config.toml
num_hidden_layers = 16
hidden_size = 128
num_attention_heads = 2
num_key_value_heads = 2
head_dim = 64
intermediate_size = 512
vocab_size = 2048
hidden_act = "swiglu"
norm = "rmsnorm"
norm_place = "pre"
norm_eps = 1e-05
positions = "rope"
rope_theta = 10000.0
rope_fraction = 1.0
qk_norm = false
attn_scale = 0.125
bias = "none"
tie_word_embeddings = false
parallel_block = false
init = "normal"
init_std_qkv = 0.0209
init_std_o = 0.0
init_std_up = 0.0209
init_std_down = 0.0
optimizer = "muon_variant"
learning_rate = 0.00859
lr_mult_qkv = 0.4
lr_mult_o = 2.0
lr_mult_down = 0.7
beta1 = 0.93
lr_head = 0.00641
max_grad_norm = 2.0
warmup_steps = 200
schedule = "wsd"
decay_fraction = 0.652
decay_shape = "linear"
final_lr_fraction = 0.02
batch_tokens = [8192, 16384, 32768, 65536]
max_seq_len = 1024
doc_mask = true
train_tokens = 108600000
max_steps = 4833
dataset = "wikipedia_en"
Each number is 500 + 50 x the weight over its row's rms, rounded and kept within 0 to 999. Layers, rows and columns count from 0. Numbers have three digits each. The size before them is the row's rms in percent of the matrix's.

# layer 3 attention value, 128x128, rms 0.0507, rows 71-81, columns 0-127
095:463506527508478505453473564529409545582488512462493507442435522445529523529511439494500519476554513485449631494544499478438509555576526520533537497396467490486423588538492501507496445474486575594522571596527376484397579502502519417572496405533406483486449501478517543444500423424526513495474419447613526519386541494526501511479479572404507496467469427478462482518508444575452423459473
092:459466476461477454555450509482497437567539560416501519506476522455509556499488453531472464539457514501535555516491526345394591584518478484576480444449495473491505464451494501604486475487467479533360460511518596498468410433501496433477425510491490524545478494522524485506500588469498544520516490514418646550575478453463430510471446487507520398498553491434375543418504432512557528582432
080:514486466527497554436480419475515480551540410572576426478494503517550475486485556559477457551549510416430521469430531445502551489498490568403403494426602512527474487437400465493579544507457551430497565475487488615483526444487491441385497493511452522512470463551524469422607563584489521519557432494516515522504471570463478494591444535551468481478530467609409482547430582434505539515536
104:499535578524450530505518513457488525512432456479443512466492456455555516472487482491591515408526520555504542454533585571503401471537476494419561514489497502457461527516601514546518490473486587489531516494429327424412580526489629603521585479542521535551414521376524478443517504545489489447475533582483448534476547506489540579481496530504601582503454509514518572509460551519410495440508
091:483462520532404442553513551413597433557507531535426420538429506470521470516446364460439538463549523474421489415476506515479575439505493442511434523514436508521547521650470559401553477564527484544546498494483457550522472510554510514459509572569563561490471519514498603576440548499451465526470431556551473578525501510560550499510484514464534455531482503431460569432509454595501413441550
103:517567439390530484503425565491501394527510504471493492591488482544509521491531496504548477643544578534455441524433468413424480565489498394559447429452478573385493521534463457490519589494443508525433444573556526603551532516494562407496517513485436445535475460467512458552472446499541471531602579532520537509536493406532441505473496549434525415476529458522499484486515519541533447440406
111:539449409469499453511539566491432539534584451467515532405518509579478480483450548495480514476521525519462637506522478467518509445492426466441567456464500502501538500524590375532463468451454536564459462516469428477519454546431650406442474576475538531494477513431494465459508528351489494541558484475570571554495482506538483472482468584414509409506488520474505605559460460496487511411441
094:491416442503465398536558540481470542463460495541504542433577479559534564493480583480494567563460569475488405554534433482514506470551488404494491478518552535429443487538599461498512517490447527579473507539459458477603473514467589439524461466475543427516482459355597495556486549452529555540485496538508509514426467477626468445550470542497537488441490607497540443601446449470537416480446
094:530464489526533450362435471611525529519513486438537496595450424435424537551505526500521474419506511477459568445454544492489535448508574521505573446497497429642441386507462416512511482468580506544562483528427527494477560495445527446471493486521456521492477559555536546510545596565411504491356498395506518488535553534537433504473486498493461552524509508485493611550522452530504442476577
085:544479566538418429530549440383516494455495450532539537497518437510598536427550500489546600525529542540478451505466500563480496436611543479512528484499453529487500595459534505492475418562464507522468491488488332522558513512411543484581567446501478474483439511402564507487472408532549548502400524530495544555512414470509489528460508629565513498466481477447470574433471489480582499488407
089:531535526417531569460430410485479572520461477421510464549519502429421546533588471483507482504563491471515570501549547536523602555519499558544561390509510474592455498450524542544473501572507519506544499476513540515419546448476432645489496581505430459489505507491512525542511524491429517394393489491441446508476548464472505457589529453501495607530526541611457608399534451494461488487440
# layer 3 attention output (transposed), 128x128, rms 0.236, rows 71-81, columns 0-127
100:545575518496537512436461580481556499479434431478509445525569532488439472474582515502465485428506600520544384517610448518559523520467474527552505501522450595510404499526529497594471590511516485446556516436444576540540553485469488541543558500383559477444516492494464498481505558475423564410496451534572423426488529525575469470509468436435565455414501423469553580528491499502553617501518
085:443483596494529510443511513461504555478551459544472412529563561555512470441463471584536385407488605517420552470488404475576510504402378508456448429512486525472445456518570448422482476484500561441445479432439408500501568523511510541530476521480420546562492402455523427496560419486438566480488497575465457546545515453527517522455489518530455503528483481534564522537406528515401445458518
075:537514486416467467529437572553469536548449495454521463503482451525511443516420554381468452523483502515469454560415488413495414529441461417474423495583437459403493482504589520432470441479561377501568432482463531458504581425480515493595543585512560478507552548474525531522432469523483592427535546517470533455527562427557505525532622423576537553505525521534544520473550493456547505478474
100:553604436421507560534454547578560397543454530473562538472511500494399444489578528426387494561511568439499379486515521477488492499551503455550478532457485550533470497604446553546480515512581541488528469543561662536508510513517437481530533492516550456453521407574493492478486499512568458430417495439528538480472535521522497428515386448510523433431465485503515496555501497490568604521533
089:403524412506470585523489502486494516405471406442446509516503463478561524544551521480538560471432547394566475437489575526536512532545473602472436545428532550422466476452561510546445452526479489558498545521468517547503503446575431433528511462481419553512512519480502450403652507461540422490558543531496613523409508502466407556457489449516569536525529521493525469492479545486485508505359
106:523395548487542439460522495488583568446576666568396443527523488499500454563469423521569499397469596597595536530439488562461587578430429564472450569490464491510473470514574472429505500513486492466461535362486484536530486474544541512488482541501477472481471620478565510471512521476437528500553497516505534451538460460545494538502535474487523405523494543541464536527483523522478419446568
108:453440575598516551541467498443424436467572601464575477515477511484511547468623393553544485502510616471512466475530489456631393534454437504524434467468490440519453486494526512488519516531461510424419385392478510565423562505506453557546465447474506477445483485488479508557444421506474571473459512590475470490556470485550551469459443497508468514463496526570556491525400458483502568530555
099:421456551518508508496494417455486444448602676465480413527438547454526502449585429473495536382487542536566539464483501518528402540516571568479481493444476472524460445520526519469542435545398496497515480420527528575423489501564537516519540522546527421480412521475423575512560419426490427501509518457554516509565541531432512492454515556459468452476512466585441477518535488485548606532537
085:529469486416510467468540456528525486452362451511565434558550593485563625447551537506507537565561511436491505546557496393463386497505421417454507507476550594453470450516577553570477606483448509541519482531486478439541537571504531553498510493478511478503540414521488481574460395609488601483508502548456467484490551489529515528524501509498494570413528505545555473543421445474490480586548
079:388495500455534519506472563510590537469553529505389518504456508469511444547543545585463442543510513483558493504486441475487455586623482508494415565474400584485464431530497461509534514546487515518566480507522542552455505517503515434464532450503527525482538493438497567443482519365520452449420571468535548605464508554547500514498339493443523431509464416517502505558598545468539601576510
090:507536471523469447389513630549550495572500353509617511531574552540428592481482558533497517515517434558471507460530470543417595452469448513447497482508498548460455541505497468471464595482533502551512480608488497455540503520488585414423504542411514551571496380475535405540467508534473591475445457474569389463477545460546502492492482471495504547438487523449445479490471529481528461554488